Part of a small language model's weights.
Training: a variant of Adam for these matrices, 1290M tokens, 9725 steps.
Each number is 500 + 40 x the weight over its row's rms, rounded and kept within 0 to 999. Layers, rows and columns count from 0. Numbers have three digits each. The size before them is the row's rms in percent of the matrix's.

# layer 5 MLP gate, 1728x640, rms 0.0318, rows 1129-1200, columns 192-255
102:533523537515431486482482501576479507501478474528486492468473499529439510517491503472543526521442540486528498495492459490496459530538472551472450550495498454471454477457486508470489549465563510
100:493472510495434426578496526481534481480523468541455469502494467515496502514497505482527519473510553407528537505498542558492471534429537457494518497562490545495513506585509463594442491501494559
106:561501549490496550469469481563526555530632515568486537519489484506458468446481494606493515513391517468466528554490482513472537555473485617496544467457539507453520474518494498526539497476544568
094:510512485481490495483443469486523523488518478522543491499488464469617470517484513529492535503520437415504457380469498484610450560472551505487527555509476429498491523434437402439435521552529551
105:481484467469523540427573540471569530510371505521516476515531541573509508474468521521476483429532498516554520552494439505473485467502495481458473488524537481462476564436487523423480481488521446
094:461485527475520513574483471481499553487522456511457538524386464446467540542517551505497456495514474521507550545483519499540485505556532574482416490555523454497483526451564520524461437514531532
099:486537487480509505538420554530489432485574416540501504515439465540507484504527520521447446475549499586543539549438493471532535520484474504492471468532549521515492469489544523470417448478520543
096:501538497518596493489504492403520506546543485525511472464554591522494495604578500492503459511526479532497483499558524446510425515497549524405471549526493478487463602440457482445485502491540505
105:512541507508453520490495504509587506428530534517502488526446513484506504527466505536566531516438498470554498418590495518365507526514514554464456539527526471453551551425489525493485504444505506
101:534533531479544485459471461443525512506480463542523499410466509484513525533530524493474528534518434538483445552513518489530490507410503562485505424535500481507527498488580501408536471501593510
099:506463566522487472503451493466506565519578506558483546534516456484415535534504566444530517545438532524546493543473466502481469501531508496481530479406553436413492521394523393574544546544507490
099:453479505553451547555499494566619464525536431531507554470522501544575466502533504571511454481555537504525481376574433482408512512530456467463479538485509488457531483499513523478494568512551509
103:518521531542538516544490466472526497530457449510490465551469481522531538475509494507513443455431524443536499518525429511468527479490482487491505525483620464520544469448495527507497542540508554
100:490433504508581446530532404537541511533515481560504431477549582434519448484518529529471503488515467447449476530529478470457457515540445474490551484534507469516518487462453451476534607509449473
100:459479531428519513483533437542559497427519460502499455468427556550526574595540498495517473506435417412521491522527479482539470517489495514462434505500507598456477535449582480456515562552534509
099:521527462546490512480528572502501422459549524524508489503582452503506518460397457511534579492491507469559546506512523453510585511484470527533520482425434512508450450496531524506433438457519443
106:417528537498516474526513528468476492522455499428498473493530494547468534508515581522427478466490510464503524466477471475532439463460520477579521521493504506423542604515525587451524504568547534
094:478540462490485453518526486513455512439464521505504465492497494551444576479470500539518427497596522483505458497479441453528508467566517501407470483486502490467569421512539554422507583539485528
098:513493532458512557509517535499435524520462488562525509474469499467525487488562487512535463489468461527516503499535549469487419539516536442532428509558561551490572432467497471429588517521533509
098:517501554489469528454521486530472503516484486469508569450448526491568507561529464503401553514513401522518469505428480542565498521472557497466433429497550527472572426417478572509513464502537487
095:431490430482452502479499495515605498519538552436503489505507531560495502462482488474474512474519559438561533486574515510430568551531454477536454454492549486460506609543472435487559474466537426
101:512587511456444504501497506572582436529418448545565435537504520584511539466504567416480509528484577515518499482508499525467508506536512507475548496477469465507396472503571463508471438548440521
098:498466526465576501569428511530516501465543514483582477442460440509493535493552489548453489493473538450517486463435400518503553520483512534462437475556450474522494468484448465458505486518587503
093:556467543501485494451515547484546502516493514523536470492466454486509453503518471440507445499431484531546530433525546514448459504480437457488546441520564517475568426623585458454563494464540525
102:559537424542515467453497453533509527480576422517485458437479531561527547570502536451546515525482468575443515523547507469491456611610445518469500614514478510527405500464481549541484433530470477
101:514468408493523485458474489547502513451510461474486460529520529452499453476518526497515483485527516484491523528456513492560597501466577481529538461504488567539459559367547548461469442519535442
097:381493399469495536437524541506518446486463406483478464460451538516563471442558476490536502528443469464482488442535457503525463462487471505479522534530460464505646573508498494439493483478518517
092:488545522488548519509439450440457507518564483487513499553440521505509518555558492548550492456531469405536562518554496482471487490527509512494508482481552429505618509508505444465540496493461523
100:509426527595575464513479529531504475539446482454528500523534446433458497515525455518542506467551529534545421539513517424588509528499435579458481510540584477452473518555465451475465431485533518
103:528467487463455510429534448571495441481497516559511447494491486446539526519520486532510573543520536485458473517457494526462493470447466485482465575493472515424521563461557541480493502528479509
094:525519516495503457451497578490495535467525561458480518514455516529534467470466462436442459469550478564461483472497481534511473530458507584566423554611448491485503567398549522472547527476520518
097:512513537604478515516496510477504462432497529467547447529512471522501557506416475482507556465568509498476468452427528563529513488532442455492514516581546445469515496523552478556471518431479464
101:535536472559533480453530513455545526492502490547486498471586427511586513448510538444471497542505447478478537468483483515590444543591496479489497471541461459544501468589484461502481507551504468
103:471494448525514447543570553441546584484448439443530527509530470530431463511513455442543497505488531469446501517556458545531442529525472532577488507496489473537487435479527470485442491490467577
094:544443438567494558445434440500541491580526536514533560543420519495550519466528506470465461463468543486574448538527490537537524496463482482491489497556504504491569464511431462536519500486524527
094:466550517513547443455427423409528512428534486483529408449504562471524512565505524522535459576478489513564563475507510515447448526506529466512479557469543457490530558511507612517500552456485545
097:535485400478535478510537520497428480489435444464504413460458476448582479589507463531437496529442555515584444519503542519558483501535527537480489479462527406523447490474441431462482513527516563
111:554473539501582495471417493503526437465450518526452423477545514525450419554464580485476474483432489525497546493565450488540455457488528468486479473471487488478485554476422472479450448541403419
105:494572478500553499570512512463491538449474504549474471490451509477452507531462515524462477474417444486526536497515500475492469515447570484539477572484464529507510515525575494477573500540540510
103:481513489474507451493427492457516516558555481469458457512506546423460595484434519487545537569536454503509478492511501493507471488569539528389416514537532456470539551525462544518471498580453476
097:495548435608489559454494579538455540492529503513547503491496472447506503564504585459412593488566527487473502511520462521471543497486520516587531516546517472481566529534566496477469485541527544
106:561458517496469484534526507517515465495513498472531399476486540519430515506544518514495471468463541460500564487561430531541514507537505601465499481527485398588530456548500482522503515553477504
094:502443463464521452445501557512527477530488514484532511553538506517510469572491509453526536536499452459452488498545521475578490502533494520552514458544538514433512566529579497497544450473609564
110:514453506499461494524507508435461466506512466443502559504495477474498464524498557515519519489513470477553531506539515492477550490471454484493498529494464505476492471527501483506489529519556493
103:463516492479497495504495444477535493591451497499481439507573452465442549455592488439476448500492596458510424512456501473449513538554566539541479468454520420515621404540529540497502548450536471
098:441524433428492500502527483455530550500523522570496502510474485467492530477491486466494550527445470564552509504534491471434410515524476508478496512477548563515501471521517507452484542490436568
104:484419474572463510526490513578492471510397510488528485465513539465552577474537558480560471504439552459537435499475477561449490559510515473508458500535508476463505577454521576511454499516472533
100:550529429481605511534497556540533511515461501492475538514552524467444534549470536516507450529507532494490542532493434553553495530546509516472475515438479579351480550552489489508523441538498517
100:578495526555512502512487463486488510486481481528441407579481476492488530484495584458506409421526543464542515527563447500569439532391476482538491545554471486602501430535543506511501531550484440
096:551537421521513539497497433494490491493445492546542523491489509459507526453494458459479488462502509514504458416528470572548509532492520468497455549526567450544525491503497493463464501484406565
097:536522527528509509527454466501446495519541518516487465524519481505476477562507524541572569501541404504542563546495515525436489524520499490524460502615467506487574527494467499463518540472546498
097:523567416494488447595489571533451565500465456451472462485524529519496526554544506475387483565457509490529540522502438537524440444543430426545584436471504572474520470491450486478536437547514499
098:523474435498542516505464516467526530501484428493538493482509493538404496536560485521489518482430461558528472445441489455545523493486454551531452491493435507522568473544524429554450508505444539
102:471539531513445455473498535435556523537539577520550529440502497470496465496559430483429545489472477539480542454574479486536455609509502494562459517548514477476511563484461504503561513492468501
103:556583427476555480506474551480528508494460495531470442563434496530510493535503455447519512469441517489527516472551482397480487510445501449487399482441517498472507437526515476473500517528552589
102:501530556458506530486519444538498446513520481502492476507528566472447551507505602512604470485562504514523496536556484489554428585510458515516492565548479550444458457500491519565469487564446452
091:507562466453566526525498521505575515521485525498475447563570572574515535494521479539538448523523521426522498466482484449484466523469469517522511497469521472436465575519547450511532556525510481
094:490525560450515485511484438460494555476484549454510518411476485554465536546478494502578424548563462469461539497402515517513435509491509500515474438375487547492476469593499495492442501554513469
099:479445467489490506547535475495450451445482524483512513594445457524527517502439562504526521462525569488559489487474505504502501469445533566439535490555489564540477472453572465534467478492488510
096:597519535513460517477523521511470378378525528513494483471449488477482491493478514495520537447466495484469552532559462490499479552535519517419455523479526567442511557532548520530518431511534511
102:548486520559424463476401494465479576509573486483432421519434505554541511514507471530523419445472503504506439496494490447479481567490485477555551605450581406500457643501493610555515561546553500
101:533485482466488511485486549482562526504494527434519480539547551471469523458529534453491501557436460556446506511507441533569506561543499508499504455520447547548589465545483559531597515531518487
095:529551463533509469481531575502517539505460513531481484504491556568493504482538548445451481489574428548544476599450469514518457502410430554521529514457503548492436525532514470460488541476541454
097:541565467494479474508538514505457533512488495540460605439502504479525497467496473507511447476525480477488452504470474633466521475473427487513443490525506527452490511485530539521402466561484495
101:508510451493531509562563459499497538570478494438475499457519493415539555543563453564535406502493537477556470428471476432441408497472546480540517423531473477395550537480477439474497491460544468
100:508545531549538515534466553491438510454560494555514509438472485445415468469431473465489522571531569479448543472448551571518486541494525507524428527540486518514449498464539537440494456462450488
098:515522435435578537493517549466461457491504485549475576475519534470487496497505524462563505452517500456519552439478504446543526497529521467469467450490525466504536460541490523459534466482519493
104:499534461520505459478527501571494506454495459489529507413521509511493506544490583542443527476486414470492516478559472497524471496411531457442442501543495538543499527452524535467515496515466461
100:503556515448537544490506493470462548462493502472465530486542491458496451472515558514518527605474490499521549474520479469480513483530462517595507489550487556539541588435487461564492485468520526
096:521444513460572480502460463511574450502488513461502480510553484511554458485438464480517489482471531493510509462460469531442483487550506452539478566515530487469425503460526440483466502473462517
105:444534585512494541545490515531463512556428510528564471515392507464476525467457478562532417463363492480523496495506487480469515509485470475480475493455567457457534514456593446424498502512503547
101:512521535538569435552429577497498496464489455528558498452533509470513461535475564480482492521523447447461541569460393472535477483454592521505452503482518502495499539487580578573452504537496481
# layer 5 MLP up, 1728x640, rms 0.0306, rows 1129-1199, columns 192-255
102:472470492460620510470591517410544523495491516471519540512497548484467525539593536561426528488540531468512526476518509538473495514423523478499535450517531475473453457475569430532511508549443476
099:458508511451467498459525499538496527527518538495503479544523517506572487506517503508575514466494477463464522486532519529457479508555456526504428488532572573551596507524518473542495475492518519
103:444553478467474514506463454535386527475579520509538467514522561480474489553554494560498487456463490528490548491523479507523471526568524537525561599525506547538516475576490560519481544450425468
096:492424515567510477495530497485461521471469484421548512455502434521558494524505398498514491544497470479472533507462503450590482522493466573429474468521452483518457440473476463516468537567508495
101:506457519574519481553514497491509508479579463450516496467434556523500440517518501457462623585469437527538400506553498415525501549561468585546471459491548533446564475476519580456572481537481499
100:467489532490447513483451420474478479528551519554513461509450426426526571497511478535523507481513469443489428458452545548465507551500400526498501557534441514553488493503490437442557520466547543
098:482522501510543525477444541533498497538464518536503472526581416348448450426489534554457503468409477468539503509591540486473498561530553561492532475539433491554511505533486483443474519522488479
095:472533564496509510512558552468413518477493535472574521524499487453474475507492491492538454499443433542490515501471544411495514548475526486472528510525505491475480544480519512508410422454547406
100:513518516592487495531512572477602479515462538558554531530610478463536514483582515514448457508503466490581474528472499505580454484501511499554499504488540542563496570515491485555500452544486520
104:483545406527507479500497520506473438442514531401467632523536419489511473502458491543511528515451564508514600567568480512595511457489480523516557570470503426498474515481505462470497451445513510
098:544497524498461447571545511406455473613534554539499418504463490508505503512481549508565457523468522551505497543521532488523471552524436467520568488409531516484539545438468595503492545562508486
100:454539506466522551547499556550469490486476503456537540520492473529512502484458437527552459500472499381541529570448550521558504466510476493464534456574532530577442391512496473470439439462410526
103:561477574449508432571512455484462485543450473532540465492496508490526473455543482510538574531543496566442575423558499497472498534560481532495522538519460476530507518550450458519440475460498540
099:485451516461563450486470547455541487504493462445491462495529526483570553516462483499444464446516517504472463514529557512495525512434441568479483498522501545496551523485555481415507533510566477
100:481497536523542455564501495486460469515569515456523487505557472494507439488481473428472489503438525522613503520458502476562567485480521465513508515445475481501501478518516528481472479543440439
098:466517515538477484462465502521503552477509528539426558521494526525496427460448501455478487470502485510487469571494538518435556478527519551466531445535508544478494469584555551517479554532485483
103:536421481525501415468538487472483515556466449509442562491587506502529473499534517530506480536550498540469464465491543523487540510542539499390550491444509443544497522509446558497447507469529511
096:486488546521473480521552541465546501379451422561509514463487558537588464567535468503511563464439471513551481545565524459527479522521563496460460557459481485506511526474463498551539476518539507
101:552528493446526510581544504480529497464464459546475490483439447473540457454445503459506511539496568473453544508455472537538447542469469463508440453466489499506593496490452425536506476495437533
098:463410438516513523508476486500522541495513451533480509500459507559380480510504501547446556571439465555495479551567507468483422512504512595499542546528402530539550516547483554425502467407522490
094:524482481442569513505491482492475439560462539510500508519557450549487493495456544562510527500467455478462520511497451499540427483563501458458500492493509510473468487535512495568501551485435594
101:476449501502527458465436551520441546458509455495524486527526478553425513531454495463487494524476454519435593509505476507461497497476499525621440532497465488445578507530510441517451545553576446
103:459527451449533524524478406515481478459530504429547479484487537414436469445487483488483490525525440446502581473475500539595530499490488453518521461498415525523517469534458444479514422524468486
094:498529477497508479459516512561528540529488481489475525535550507532528502546518516500476465496448443489475453494594524432529509477500503504497490548501531533505451461522496473580505603501486502
102:463531563391489479561490471529476430543505530511462500519482466480516443447535462489504461445495483443480442495550552533516524504531549485458521496491499506553521547452466449461472482501488462
099:431523558512482507412479480477457521548414541532500442507527468517497526518515548448525498480524404550515520498520529492529508428497534491491449483439555509507486485427496534512472482529528503
098:512509539494505548586576491489434418508485586460488551487552468506541492552470500532439418479544485548565527422477523510548482575508494518480566523462475529570542493455554510446456518483514488
095:513575509519500497497541496441520497531509491499478516527560544547468521564499523539522489467509465515529570540421546515451508528493523504514498520444543474486527515479486458492546505499424465
098:491413573501512510527515563498569492475501444514469529434560570465518539584470400507467516486529547464453441474508507446472440480528364518482518468446503530479533511509451538541574545539490442
098:494450461578474516479479574586521484540553470491518481557403420441454539460492499454566470428536552453535447438490484465571531559499594515499452506497505456463531572532502496523479516525522495
098:582498512511465522520503550514584510448532518512546462502582493454567425493458484568500481516526510488453567497538566461490481470529552524473513492536508505543437458511443547496475481506556438
099:510446481536491510544521547461520435477479520543537561483496503542471468459531548493483542539517491500478518448497503529533538518518439549466533507567517524429486436471529488527515416453453522
103:530466515496472479497542549452471588517487534537536410478474542474550538519529462527454504501574529490530473487487532560512483495547442473474586540462504500535494462447488468510503536533487452
101:505512563449531470486515507477466494450487485487485457466563580524428492518419502510483501442468440512491428500475535549414484469464478497487534490583448486488474519480441547505584567543551454
091:524500513439477470525482535547482606515461534551464509486565515451493458486486481551528453473489490483469542407525440553499508513456534491522564516496549514503532494509460579502467546523511475
096:456526564495565439461480422446500433442496468452448489520591498504468468465507504495484463504435467521576516496534556509482516492510504456505477465474525437570494539470534588444469545417566416
098:440536503548485519487519407559483484526473596500577551547520458500465477451531517547529545455530473551493521525494475437481464571513482522517473549532540466463433493482522483502526482506467497
102:513465446549553504483492505527472559479459616513524510520498542513500555466494477453524495484473485411494503421452513523500446507519447511506452432502525496571488525502521482532532492547530502
103:539450497525475477446423505509534485497559446451458542521503499403528445431536430437518560453516496525506552395499515554490542426434510553499518480504494553532503553587553542595451573491480473
100:473523451440522516521489475513500486543485553559527483547472555538613423462561487537442528461482531493525500441507456506435476505475526480464477552512530567458503481512503472488485499527480478
099:510516543521501504476496424484450553523481494555461536563477549480519570451525446484490552582513435450493509451457485586526491608507540573472460555493513519479509557530566513507505503414519473
102:475597513504465490512522564458524450488585507523559487496470556501515481412435479495437545426532542482467539496532472427476459475494450459454464517517526516515490481468542535566448525450478478
096:596511500509454501461510442481528550456535509514553507543529523528570529479476470593458501464480522522482560493447460488492553494478487539507497527558565534498522465395539532475574487491518507
105:470523487513536520516465461468505484501487588478528499546506578446452528490501511392504522498473497488559481513495497454486476458459489472472498533481474478447459466521522545512517504531527457
104:510518545554546467515568517521485468464539505506448469478510475472451473497444549490487473469477539535462559530526512513490492483433490527461538431545490432571442500505482522536404440528532485
098:489496546442520439465518508520453496503446527497449506495544476479492518510492524587498476471563485464506477517451537446466541571436477514533483576559472530513532447476465506420459495567503492
105:506480493443556476527490482513534532401479524520465507518496505614545536526570461521446489497412475468467518508550496480469431484527441481436452432515495463543509513527489489434470496484546551
098:507515528521498455369503470570494509460464499527483531570490461431471459533489508524514567561516475513483492442560487466531447458559529583492530533434502481547477504432473513547534488550529494
102:487436548481449462522504443433519493418477474486524489487484504470598463558550418472516518531429478529560459435506468533529480455441498485558465556370466535483506482503473474432553531535453530
098:483503499451499555544567425480482517652523502427513539485497490489444570448510508433517458644474494581389537453532471530481446444524454520528445462512544472449496542477504532515561517522535496
098:529519555450489521546502590492461499443474461410551419507492517555427465525523513514481532472418537474526539510533536561506529506516556502494527459475461438518562434529476522501432502526399479
098:489485475561497474518469601626450510533514572494529431492542519524489436471483560497534395472467483481544564502580482474456439504502451554477522558415482495453500477458460514541523546532493464
101:511508514523448462608493517528501517505490375570518536458505529431494484471460537444448454552536430478496536499470463516520520527453568524481430459432523521511483510492472483466510495564523503
098:416474476491548523466503454505522463455526568569479494599426551484542535483555477560427546508457444443529548519539491482560483526437586504540492442542473485512517581521483496539525557561496529
105:477419527521480511452516500485476507585443490446474480478488509492436586492477476578469505512517522493502472496519460528464499564570486540534517505470495504497478442519473420458498522479434540
101:449450530505410511435563438528474488512505478530493507483445498535505542466580419455469516503489480499467500557470510477508460528471461562484507509446474509443536544508488538549519530533539488
096:495509443568492452569470498455478521512572500546531465467525527513516490538460557471427492498498576441453424500473480523491482515451506487488446451446440422478498515450519517482482533444494484
095:473502518451494516546542474399523533522585536565522412524485526480463493542490461490562473546532548405534540481462493552474491550472519544486504476478515507556504438534505470529510496537529437
102:528514477491586467503459518553468567568484511480529496580525492458512507522483491511498491452518475450482475497527544528532487535506577503539517546554541494489511508483545499446483469539531433
097:541458499517512429479560438511488467552456479601594503504517533488453467512477522480530465470476507484529509493538481483527471480553511522555539526490472573538491537552524499492492427528566494
102:482508483492569513411506587491462413456506471472573569472498405474522477544506501461451543499496464469490570484511440539509497464464533560527561427495501453512542471515509505508528500500529448
096:502511527474538433521423531532446483543520456443505519474421529588494507514476432497511485501534495507475489578452490461472491466459531493534477552550476482484491486587474498558432520465532521
098:525555564485540459466534577477537599458454549468483437546459445569474454538510467487576501484491427505523505537541498524495461493513440608515441549525542512557464479531481498536439465528496518
097:497429574502534575523556464512479484551510484507526544539480506454564595522541416501504496466477493495485509568519463472527515452521486521540524451472480509403471517447430494537443519470516440
102:517488461480489481540577496444527539579478466495517490510496458583439574520458509564461512528473529486458552500493484521558477464447502519458428475534534513592453529458430479553520499599484526
100:561546526492554391515500557522542478450489544577467505464462506447479455506473459434470467454500535538517503468500502544532467469473518498518488535507534467451517542525487487443530524495512543
098:501517540506476554499494518496524539444513496483476537407501565533476558423585524560479496515506521465511526533481487510520511573531485598479497479532487541460559513477481556448492488449434480
106:530524430484521523571547443556489504488494513511516579506552533463456537518493552421480543550576486538452513514542515425514513601498544494442476564533431490531474549508476509550492464462504527
099:582515533477520440525453521555496524545479418493579463531425576450515520479515457525489456505505477574476436475515448474537463515490515518475413478537512481509505459507470585491524501512517473
098:464482483468514552454509528487493447560419496529511483479490541504489548490456550564496492482481444473570501521559460433484498444533543516444527469567539496514513485492431546500525552530510540
101:516452574566543511484514514524510468584492455459510495486476548512449488492497516580523448459554504449451458529482509486410545495564458552455463547484555464510497480508554506463541483464460554
# layer 5 MLP down (transposed), 1728x640, rms 0.0266, rows 1129-1199, columns 192-255
098:512502465572480506532530549471485470528531550501512535520456522539405475544490498476496482468508542522471498483526421549458463609480532510491487540479481458464549468472535508542515527467466451
096:462496460458517515525541524442489518519561531497505499523485461536488451462576494524377425494472453496515525574538528539537538502537473500558494467423476471531526448509552473518521520474517507
104:524491585548510557477535529566568444578508515497498501479449506494494479480517457422546512517452490507514514429480530532431542533473456599516504443552518514576517534528424484491550524456494549
099:482505512567561478441428557530569546418514517515538539510484493513476527508437492525494424486535492559475507545412499524458478493541531450450463451533477533571498422498488541490477440476502484
104:472487466495515427500500511522419518485503428436530505487528489505538538531459479542482560465531526461513478538473486557435472530533481572508519435480444547434551529529499519474503481502528552
100:515554497540556414523420600468492473507471465494551512466575486514550511509583538512519485547491456414465535544464521465509461519458525525502511427460524478408545464480517477549501538502520488
101:519491501559499503522524568456468525543561528489505450527461453634468537481472464448456424470468520507512477498414524444522546522469505495537446423465514468446478483469552650535475441491465487
097:501453528586515493517490456483540526522486518459533529405498431498456477463606526534485500494516501484558453541464478508594483434559493473595483524522500528524481497490509466522518452496511494
096:505500486545507544505484516454532441524565513490558521566502444484468510502536557553488443514479422603518484523508479451529511504533461404451501481475550526500509547532469477474577515454502511
104:543542511521535468514490434474503528471490447427395459487439530550561486553517434507507564491469473554524472463486448487509462498483540519582426424523532548487529503513467480526439490475463511
101:505532485485454557483460493464509498412560550445444505486572557497494385485480566508468517493511504543448515460548464458510498507495502501480464477507523480438458498504471548526498433452499461
100:549526459442461458437530493502516486518536563466455544465489467564528511512531519482571500505488540532502450459500435498439480474461542470511462548430538426518467563489484518544485521508552474
105:510512520492434474540530438484549463508475473537519502592511542503469492585512537456490587529532450492502525503489503444530522495508443551536487455513479472514472483473536497505557474511508505
103:482510572456626474583451492495473512495516487492509477455468469539468532590525538420503495483554488471486484529474463544509482484525526426457495479526550561557509487451571495466508508540470530
098:445517528482543513538531467514525504544526462540464492514488537458499522540492549485467489516521442578477533525479528498529546478458510543495532488441601558472468508518469473417534593520508496
100:470451503476497482553467525489478476522521530510537494537534448518484467504592496510567516520473483455598481477573500435544498505453511501547508517467513442636523594538490480514538501482521485
105:460450475482522502481487563522541503484531480492533474506513512467506506541502561546491449486519527497445563556513498536510472474485524539554527498468529534493488490503536447512411521552565470
099:442493570499524491586493395468499490411426518518551536583554488497521482517470486516488481500522487508471492507473495485538470515478503536412470494537533464514566496518486456509578533541493579
103:513562568503567434493499511579499498513482553562457521466530482486498469450528538553580523476508475495470532500455419527535516535485497505587490454454464474507506499464513535506508481476516498
101:516442526494530484529521468550461530456508537442534515467441455440416512452510565487498593526502458541515554463502467514479518511588454548376490466502509488558466525536467522478479520473417488
096:470543521441467502456503474458495499526494496470462498479458503514526532542522469554485514450549532452480421464508543588474482556502510473495493487478478555514512498457440498498556437511503446
101:520502533537567492483453440493498505532504508476550454533444526527545497513496480502488478527465449522487501484541523482475511522453543508448510483486499487491476430536523497447567543514508519
106:527448513488555413481526473500509472412553514512559510461526521414520448521570527523511541485484483505524541521441527515592481534463464427518489493517549485475510523523550445481485446485418534
093:465465495474500523523488444484533515508501510571493523470473525501517535474486404486514496545510460484473544480548505534466545571507422445498438446452432512498570488527501488499516422430494551
098:495483503478506534538505511495468489558491507530423548493464526465548495508428591522474536554496451514538467489541537584471525527466490539501548470502482526454523471443446533527463501492470534
100:484505525498500602532493511510508507503512497568562555544474527411525593442616504532479533567448480416501495471472471520519541468455450555440517503553470394506569471537507462496409496514544431
099:568467516547476522502454427457412533498491541463526482429492459529556560481475445551483448490475463496513433460451453501461456496481471499475464507456504530524508564489475512531474533508563527
098:515419551407451463474562486478424551509506544497473472481511524476436513484446537492522506515530514495439488472450556528496466499509524528525522511454461528519491531432465500539518517452481484
099:506519532469435516515543525550479479459477485467539536498445496472485486518442562462553496512503582510510474454461525503364468481504468509495463488426437465449495485449454479529487478458464433
100:514505517431449506485449481493456571555479487505478515561555487441445478440567528529578439490543511494515444518481472498487492522493531471453465557494528489517454504387502572491475488497450498
098:526494459504494500490530474519437462522461523478491517497429501400472564469510553491463499517517515517503531478491504533497505507543491528506492452505478527499515504514480471522458471448443461
101:550454563478445540485480487550484497531461492446501474499512521540532501464489548495489531554572516500481493493435541605422492519560507426475561517566519575526523444457494530455497528463452450
102:517523523514493507467577476529502414487518516553509441575458546519488479543521493416514503500513509500490484485526471538430440479461454458513480438493435553483462439495531434495526479473524472
102:463424492446491537490452543489459508504557506511521561489534455437471423471508500495482492572528483469523502451488492508450469480532561454488527426501525438477496521450507539517479468457481500
094:555458529532430573537454544458518480552487524529438475520543471536486508466494553497446490479484511484490501471490514460514470495472529474469505498533529439534560468519426533540496536433567515
098:509527494460431539390528520503479473499487449508465580470549535472482491527529469481504525472507493501557384488584526512516519449535517531491537485502486517500495477484550393514462467474464502
100:574520492533473462533546517519433490509510474573500513464528495622468554532500502479504510561537548573505522518460489452480514551509508553483531416455534450460486523454442453549517430501521468
096:458466516506422516510532537471554508452488503454441510483582469533400414519494529545537519444458546542510497522473532492587489525514520481550529451499502587449551497508484522498505491434569480
102:531452540531485468523438496542458483520467529569483522477459462540493458434504521569547540538452526516517473540457496503488491524472523485545533490519492482433472499498448399487473443492544480
103:552590498476506553552448444476557442498478527562553484517466497477501473499520454478563480466419524484507474490569507524474488499484489486535499422448541420479512497518466477510565480600524454
098:499491487489525422537467522470540500535565484499480475488533493449469378534418472508528463422467482591506554504487517524545514526485526495514514439450501464459522481516473476532562481488474533
102:541412539534469540502531479538389538522440470514577531550548417505485553439524491509466499549538489542477500510544489477517489596526446529465452476488504454594483513537508473471566487499573514
097:523526463529525447499497554539516426548496511414540567496508537457554515529408594534556591496474476489474461507489493530560531528586529524554554446487488549491535482503506477511480491534489488
100:489492512457503521524472514474506478533430633462498394498502493439491513559529520447519469522503518454502545537459429523481452504508455468521441518540590498533454449476484422462497446581522458
104:434573516508489498547435469512509541492587478513515495538469513466521505556538514453539427548502434467482482461530396554499527531529523500481516522488494507502472515511558430556446525450510482
100:503491600539484528479540501450558572509450452477416515463469561516561454466510584484577430536448537480433504513461489549498571482461558499525534515485447518467457477512510556446487488531456444
100:474544524507528566464513522503518555506444551458507464454489532500507561435534540555535446484543494481515454475424545576469455526473516492509528530523535484593542522491488534411515492458501464
097:491546438442516541516511560539545512545463501543464511453469561462473552565476436534551425467424580462525517562563464533498463491480561467512526533488445525451432548478551487514535531463486535
103:457483538491510486478441536459532545470500506511399505495498536528571436536508546479472474527471517449551585508500491551504482432439451479583566547482492520502490467477470584428476497528485551
097:460496547468541475517485481517483498466493540462499512558433532507445502473558476498463551460490445426499482482533419547516504437495500507527462534506479534512503481481488420587535474534464542
099:520399444491498517433471433498490515519553525598517551444471508509560493443497545554450441544562426560462570463367505457496460516546527544489482470507461515524435528538540488466467504498495601
098:503516378495506551534499499436492495425522494468546500474537526503519453460429503567443522464548509458539475511453538566497509474505491526554629509509522538504537484444454431484538507514502425
101:560539571558502497496507498473484545580507506606503488490521578466507499497472482455462499540488486529394502547469512499508464517480506508522495527486519437487492537594444456519505528544597537
100:449483501510542547513411453635549483476505423510550484517520505495486504492573472525523501583480505535503482552519481532520591448547608576450508447507499533443460443562552469458513498535534453
097:536543431506540481504480518448517525568512579538524454577454480524511470528476483472479515465469482540477508547449513419620467472417435479525469473569535547473500458550477478502576550549489579
099:471519475504509488556531499525507489505463533505473522466592494513465413499497520522460513541480446454473509510450479530513477506453521514473499465529441554502478469516473438528460483495497529
098:407544455499541518556484500534464431529561537473460513526523463449525530462473514455500567541505490437484462458460507454568436515472510471492496486425531432486451519507471508458497534479502501
095:476501554495439448533487508521472426462519521481496516552508523531535447479444509514449576444490438528480472486486530444452520481441582527415460468508515499451531483478500552444568486539494475
101:562482506448506528473557563524544553577555475499603490567490574486548478476463552459492556538500505463498511542557463438470499457533503471565464431522455443458545509505521554519442548486432503
099:433497499482498558468584460510412490463469510444517475518530510518439565489499498518517504549481458507554439446453504518465542502489432499521472488494574479472508467511480497488526527544480527
098:558508496530524468510572432580544562482477581491497439528475564533507533505500508507439478495556440567515461456530468483480479505486497499481471510498583462470419560549479575478568558575532541
098:514526533476547591472490492446573476564474536473535523592502500437548523531493394492561466569479516487486460553555453547473508481492504491514457460529436452503497499532500489459551466521490527
097:525494462521522519504530475518508488588572517476531475566538539463509528437521479473443502491488579556491405446544478469528575495556566529502543478470484370506583512513548582500524474526510525
095:558550485481503521485485461554510600471518456453530521539523484529447461499485555506519529545524516535464506480508497529535436474536483483537499570446501533507461458534458490478492494512551478
101:554477556475436453535550520496498482459495490592480474552539428591476553439467499540523461502517462476450499566526530564488463544428507505492442467511542417555507527504500461546467547560553535
096:468512458504468535541563454490538518541494536471508477564516567510556523476505478615566557533509455527521531578569481530517474486506497538465524496505469530493524471412518457493500466510544554
099:494525429503576440500529537510550457548507461417483506523499505529472545565459549457460450458498550506492519471464533452543536515505574545624472454529489456565494436454501419604512464525516468
103:501555533491514486608503500449432499507516513505455503468522547529481485564559542511522443437408454543484469504456480465470527505532475453497471523512442423428520428529516454572494508462522484
100:511520483450490581428539482547440504509462468547493503485427465469524579487455592622441515510469470489521536449527434515484459533436469596536432542502519513504479539482471588519492515517506503
102:459480495475523545507442493507514485467512496463497562484395491507434486510506515543491507500457512573516492467486539525526523482493498541495483519515476501504540383565522479513415515496565516
097:540513443531538460462504494459533519466518542464496527474520459547565507518447509457456483529528396499477523506554397508497462501502581457522554414504468529543519517545507433469485497497508431